Part of a small language model's weights.
Size: MLP 320 SwiGLU, vocabulary 6910, 4.34M parameters.
Each number is 128 + 32 x the weight over its row's rms, rounded and kept within 0 to 255. Layers, rows and columns count from 0. The size above them is the row's rms in percent of the matrix's.

# layer 7 MLP down, 128x320, rms 0.0705, rows 87-106, columns 160-319
size [100 100  96 102 113 104 107 103  89  95  96 108 121  95 102 104  99 104  99  98]
[[143 128 163 127 121 117  97 152 123 125 119 148 102 123  90 102 101 140 200  92 133 169 133 168 111 146 113 139 151  91  92  83 130 173 132 176 135 154  89 119 122 127 117 159 138 127 111 136 101 160 105  80 132  92 127 188 153 166 119 132 112 175 170 207 130 131 147 132 105  93 118 156 121 154  89  63 191 146 165 145 141 144 108 163  72  43 119  90 136 102 187 102  96 162 111 156 120 183 145 131 165 140 163 127 107 108 134 144 131 147 127 104 173 131 186 130 147  67 127  75  55 113 131  98 106 174  79  77 120 135 196 168 192 121 131 199 177 160 112  43  86 179 126 111 110  86 141 142  98 117 133  92  77 148 120 121 102 109 120  71]
 [131 157 132 150 220  41 135 149 121 144 123 107 140 151 135 133  88  47 147 107 142  86  78 115 120 107 166 133 113 142 191  89 157 170 139 120 181 152  76  97 134 107 137 124 119 182  57 155 111 103 148 116 154 137 123  97  70 149 153  86 158 161 169 130 174 150 151 164 146 104 133 138 138 190 108 103  95 163 138 128 137 200 180  85 124  97 170 101 104  67 113 146 134 143 217 110 120  75 137 170 106 165 172 150 194 119 107 139 107 119 112 139 136 138 143 161 132 112 143 113 180 156 147 118  57 120 142 140 141 100 165 136 128 104 114 139  97  89 131 103 131 150 159 148 141 193 113 138  98 149 112 104 158 153 141 109 111 103 100 152]
 [135  59 123 128 105 103 135  76 107  80 184  75 167 102 115 132  82 141  75 127  80 158 174 149  91 119 172 122 155 155 134  62 162  97  56 117 126 183 156 140  99 108 160  72 166 116 110 121 160  88  81 117 113 152  84 108 159 136 142 137 157 163  49 135 128 131  80 156  93 131 139 137 154 117 113 154 134 120 136 128 120  91 111 136 134 171 114 190 100 125 139 112 125 110  78 161  45  99 148 136  69 134 134  75 109 192 105 101 140 122 146  30 193 155 151 138  97 134 139 114 149 123 131 148  89 174 197 106 125 186 104 139 163 130 106 122 151  79 103  77  97 149 104  96 132 103 140 145 171 125 156 134 155 149  96 146  58 188  96 124]
 [132 145 154 100  67 149 116  97 102 133  78 153 186  98  95 109 137 158 129 223  97 158 111  67 120 144 121 125 139 165 130 107 168 157 106 118  97 164 104 154 135 179 162 153 125 167 192 112 211 123 129 102 172 124 162 187 116 131 180  84 170 119 138 107 114 110 143 145 117 116 119 123 103 103  86 173 146 113 164 131 205 100  69 186  77 113 120 173  43 124 136 126  96 130 124  68 130 118 121  84 145 143 172  68 111 174 120 117 143 124 103 227 104 156 149 137  93 133 155 142  92 136 105 165 128 133 178  89 159 120 142 153 166  78 133 111 145 143  77 137 171  60 110 159 130 109 152 131  95 137 147 129 186 138 111 111 181 127 116 122]
 [ 66  51  57  70 145 106  94  93 144 109 129  95  94 120 123 130 137 107  85 149 107 161 150  81 127 147 102 131 104 102 137  88  86 131 142 154  83 160 115 158 125 163 154 130  85 151 146 145  73 128 151 151  99 201 147 148 110 127 125 108 170 176 123 103 163 141 110 155 122 172 110 149 125  81 149 134 167  33 100 109  86 161 135 162  94 100 155 129 133 196  77 138  79 180 108 139 175 176 120 104 140 130 132  96 109  91 177 123 139 150 110 109  92 145 110 132 139 124 156  81  87 166 128  63 128 113 119 147  95 101 106 131 127 117 168 152 131 147 134 105 180 115 110 166 163 117 145 121 175 103 143 130 106 164 146 124 143 177 146 125]
 [153  95 130 127 123  97  83 149 122 161 112 175 116 141  93 100 173 169 129 151 179 148 135 130  78 155 107 224 125 162 101 191 162 200 147 137 172 173 134 111 139 129 139 114 156 125 142 119 154 149 165 105  76 176 170 160  94  82 122 139 113 127 111 114 135 155  91 190 108 155 183 141 133 148 100 128 137 145 102 150 113 128 130  81 131 111 116 126  90 163 146  87 175  95 119 157 171 150 195 141 124  91 116 184  83 144 120  48 124 199 135 102 172  84 136 160  77 157 106 169 134 112 164 146 115 134 159 101 110 157 136 138 101 113  82 164 177  92  98  91 101 134 162 121 133 165 132 133 121  92 130 109 147 121  98 139  86 148 133 104]
 [167  86 164 154  55 205 149 112 109  88 105 118 169 147 162 121 141 137 117 110 131  96 112 106 144 101 127 108 136 147 155  71 120 118  98  99  97 199 102 193 132 133 116  77 168 157 137 121 111  97 157 100 137 149 160 153 113 106 139 171  83 148 120 188 153  98 126 180 163 130 142  99  98 135 116 100 158  67 132 102 131 190  73 121 146 177  81 139 121 121 116  64 128 199 185  80 117  90  94 107 143 161 102 116 150  79 157  94 154  71  89 137 133 128 150 160 155 151 128 139 100 157 135  83 150 101 129 100 108 128 146 132 162 166 126 141 141  87 119 194 156 114 153  70 110 132 115 122 138 100 184 131 179 110 136 124 158 141 151 160]
 [162 119 128  86 135 164 160 157 179  89 119 144 131 198 116 154  98 165 146  92 143 124 151  98 149 152  29 148 136 120 102 119  84 107 136 127 121 124 123 109 147 188 174 106  76 138 124  83 119 126 136 162 136 162 183 137 126 148 146 214 113 100 112 144 128 166 129 127 117  84  91 127 175 126  79  91 107  62  71 138 123 161 122 152  94 129 119 135 123 114 118 134 171 174 126  97  81 187 182 111 145 115 139 105 133 164 113 167 125 127 131 119 104  95 167 207 166 115 126  71 126  62 165 103 114 159 104 119  30 188  92 129 122 156 132 182 175 106 158  60  94 120 103 196 116 139 138 200 126 148 147 107 116  93  93  66 121 193 125 154]
 [ 74 108  89 118 137 142 130  81 139  83 165 102  84 163 102 160 100 136 123 126 143 136 166 124 196 114 158 128 121 141  81 129 141 169 125 163 101 174 176 122 106  81 147 180 108 125  94 114 116 142 190 137 131 197 110  99 139 168 116  68 144  95 110 127 136  93 152 152 100 112 136 134  96 176  84 168  98 147 163 128 117 145 114  82 110 136  99 141  77 117  90  49 177 166 149 141  82 173 132  90 139 142 190 170 159 106 126 133  65 115 152 140 223 126 148 116 187 101 131 123  59  84 139 194 142 123 129 114 170 130 133 151 138 127 113 195 139  41 142  97  71 139 111 179 151  88 106 162 100 138  63 127 128 174 176 119 128 191 162 132]
 [153 113 147 114 160 126 134 136 114 120 115  53 141  68  76 138 196 126 103 132 118 226 129 112 170 102 124 118 153 207 151  79 136  66  91 146 101 103 200 139  89 132 101 137  79 147 127 156 166 105  94 155 132 135 155 128 109 162  59 156 137 129  93 141 128 139 198 126 142 163 151  86 146 133  94 113 154 104 123 142 180 102 156  96 167  75 152 167 133 164 192 159 114 115  84 166 147 154 141 198 148 105 177 167  88 170 114 143 132 127 147 118 144 146 104  97 145 143 115 100 135 161 115 174 110 149 166 167 102 177  99 171  94 155 117  67 140 178 177  91 102 119 114 108  81 111 107 116 138 118  91  87 115 185  91  79 161 108  82 161]
 [164 122 103 177 163 156 169 127 101 165  96 162 119 182 104 114 169  90 106 147 103 128  84 153 147 183  97 142  99  99 148 146 105 127 130  92 169  85  86 173 153 100 155 119 124 106 143 169 108 124  91 158 135 139 127  74 148 153 111 148 141 141 119 116 149 101 125 128 135  64 154 159 146 111  90 181 143 139  74 131  72  25 144 114 132 131 183 100 224 168 113 117 216 108 132  96 120 107 108 138 105  78  98 121 118 119 133 118 173 198 139 170 140 126 147 128  78 166  40  89 123 165 138 126 172 179  94 106 139 140  90  74 184 144 150 121 106 123 175  89 154 125 105 146 141 113 131 157 145 169 167  74 162 121 165 173 104 151 124 165]
 [182 118 129 161 152 123 137 107  92  90 105 112 132  87 149 111 114 104 138 134 170 123  80  92 136 107 132 110 121 174 139 103 121 163 116 148  99 155  87 128  74 118 191  74 114 129 187 173  81  96 164 141 104 118 149 108 185 127  70 143  69 158  95 178 152 102 168  92 134 134 137 166 114 142 117  81 146 160 146 107 142  85 160 122 165 211  79 117 106 183 140 132 147 156 121 179 165  75 102  78  52 159  92 118 174 123 139  95 137 123 136 153  80 159 114 112 147 125 116 193 143 144 165 151 182 111  87 113 144 118 120 105 139  95 120 106 156 148 128 143 158 168 117 142 147 153  81 180 179 103 122 185 125 184 189 101 186 134 154 120]
 [ 65 149 166  62 135 123 164 170 111 110 120 163 143 103 159 127 140 129 168 140 174 129 185  87 158 154 145 123 190 136 170  53 137  43 188 113  74 186 156 104 108 102 165 164 124  93 111 128 140  95 152 103 174 173 144 118  44 108 116 175 133  90 130  77 113 130 115 140 176 174 156 122 127  77 146 137 131 136 125 112  96 109 119  97 138 136 153  98  57 142 121 109 200 109 174 145  94 101 110 101 146 128 125 146  97  84 139 165 163 111  81 114 102 118 104  61 104  85  96 156  81 129  93 193 107 197 125  84 159 179  88  86 117  97 162 106 100  87 141 123  68 177  95 124 153 182 126 137 137 164 116  94 130 104 128 128 142  95  84 129]
 [121 128 104 163 147 111 113 122 145 106 174  30 164 114 157 158  84 110 164  72 141 166 128 175 122  80 165 129 190 118 155 114 118 193 119 159 112 122 168 131  64 180 148  97  89 156 118 155 123 147  90 162 135 178  51  87 178 126 118 139 171 121 132 188 155  88  69  97  86 137 124 128 134 118 152 143  71  80 111 112 169 110 153 142 117 108 138 145 152 124 120 132 139 152 113 192 110 152 146  62 148 152 101 164 135  42 108 137 156 109 137 181 155 114 137 141 154 119 135  88 112  55 152 165 122 102 127 137  71 152 128  93 120  95 182 115 106 141 123  89  78 110 166 135 150 169 121 165 118 190 166 130 100 112 119 153  70 115 110  74]
 [129 120 108 136 180 135 152 115 165 153 162 122 142 106 131 115 148  88 134 119 116 126 115 126 132 174 156 152  84 169  74 134 164 141 134 129 146 112  67 118 143 180  79 204 124 140  99 104 159 127 109 159 179 130 130  89 109 137 157 137 198 134 127 106 123  87 168  98 149 131 104  95 139  73  79 118 156 149 145  76 107 180 105  44  64  96 110 101  68 143 106 163 152 163 140 176  90 132  76 183 140  69  82 114  92 169 161 113 117 156 110  95 101 171 111 116  53 111 147 130 165  87 117 166  54 141 104  93  67 108 105 105 103 115 120 145  93 100 143  65  90 154 145 138  94 136 133 109 147  99 109 114 104  96 124 148 139 141 128 150]
 [ 80 103 201 138 125 149  52 187 164 159 134 174 134 161  93 155 130 121 181 195  76 123 130 146 184 107 143 166 120  72 114 119 189 133 111 146 111 160 179 142 120 122  73 139 146 124 174  79 198  95 102 125  83  99 153 158 104 133  95  78 103  98 125 152 157 135 129 130  87  98  62  93  84 119 196 160 108 113 147  77 148 119 131 101 101 191  70 192 114 122  54  66 149 118  91 115 160 134 149  81 150  90 158 163 140 109 164 161 163 120 116 162 119  87 133  99 170 129  99 142 132 104 145  75 137  92 183 171 195 144 155 147 182 182 107 105 129  93 145 156 102 132 144 117  78 107 123 153 105 154 161 156 201 142 155  93 142  97 140 130]
 [ 98  71 166 106 137  84 177 125  81 106 123 123 155 132 166 140 151 102 144  95 107 158 150 164 153 114 100  74 180 170  90  77 101 105  75  95 173 128 131 169 161 186  92 142  95  92 178 136 114 134 146 141 124 141  58 123 146 139 137 114 163 140 165 185 190 103 146  98 138 184 108 106 108 114 136 192  98  78 110 158  49 133 146 108 121  99 120 173 160 106 140 133 160 118 123 149  95 181 142 133 126 123 140 144  63 118 165 160 115 175 164 113 122 129 139 145  80 104  94 116 166 134 124 135 110 127 131  61 138 142 141 152 121 118  71 130 151 139 157 139 142 161 181 104  48  96  94  83 122 166  69 106  92  70 120 131  80 134 152 200]
 [ 69 114  92 113 146 150 135 132 150  99 119 136 106  57 142 109  91 175 114 139 123 173  90 165 174  84 127 133 123 134 112 165 112 169 101 105 151 140 120 156  49 105 148 130 166 150 114 100 178 138 127 103 100 167 159 143 184 121 160  97 179  52 130  69 162  96 151 145 160 140 130 136 121 180 114  87 133 127 136  99  86 125 133 134  94  54 161 152  72 149 122 104 207 166 184 155 105 128 157 116 142 129 158 103 103 148  78  89  40  83  85 147 133 123 146 200 110 175 152  91 104  95 121 109  81 154  56 145 142 152  84 114 123 154 160 145 156 132 156  89 160 130 128 153 145  69 171 115 148 149 101 143 145 130 159 116 145 149 101 167]
 [107 114 174 159 114  93  99  99 148  66  87 134 115 111  97 144  90 158 113 101 116 119 121 171 153 133 120 153  94 151 168 155  40 171  82 147 128 180 122 162 153 139  89  70  51 119 196 154  76 124  83 109 142 126 111 114 130 162 143 121 144 171 146 137 138 135 103 135  87 113  76 103 102 127 146 120 164 161 105 177 158 156  95 164 154 170 186 149 191 109 100  91  90 169 145 203 116 154 183 110 102 106 147 147 136 129  55 131 126 146 195 147 118 191 170 152 118 168 134 107 140  94 154  57 148  82 106  87 199 101 105  97  95 121 128 174 146 145 122  98  95 121 140 169 107 116 156  97 109 157 166 116 147 109  85 164 172 101 121 111]
 [138  43 164  61 122 215 125 104 163 102 128 146  82 137 102 142 128  89 158 105 112  92 163 120 118  96 111 131 148  81 140 119 122 190 153 168 101 100 114 141 136 145 101  93 151  64 192 119 146  78 110  87 147 100  35 145 138  78 103 150  79 148  95 158 141 123 101 104 152 171 126 131  82 116 147 111 110 116 152 166 170 163 137 153 121 137 160 108 129 116 158 195 118 102  76 150  96  73 117 145 159 145  86 114 101 102 116 113 169 138 135  79 112 168 141 140  98  88 135  81  68 107 127  75 138  92 147 131 123 113  65 178 133 124  74 171 112 127 163 137 153 139 139 127 102 139 145 137 129 162  98  81 144 158 114 103 143 134  84 105]]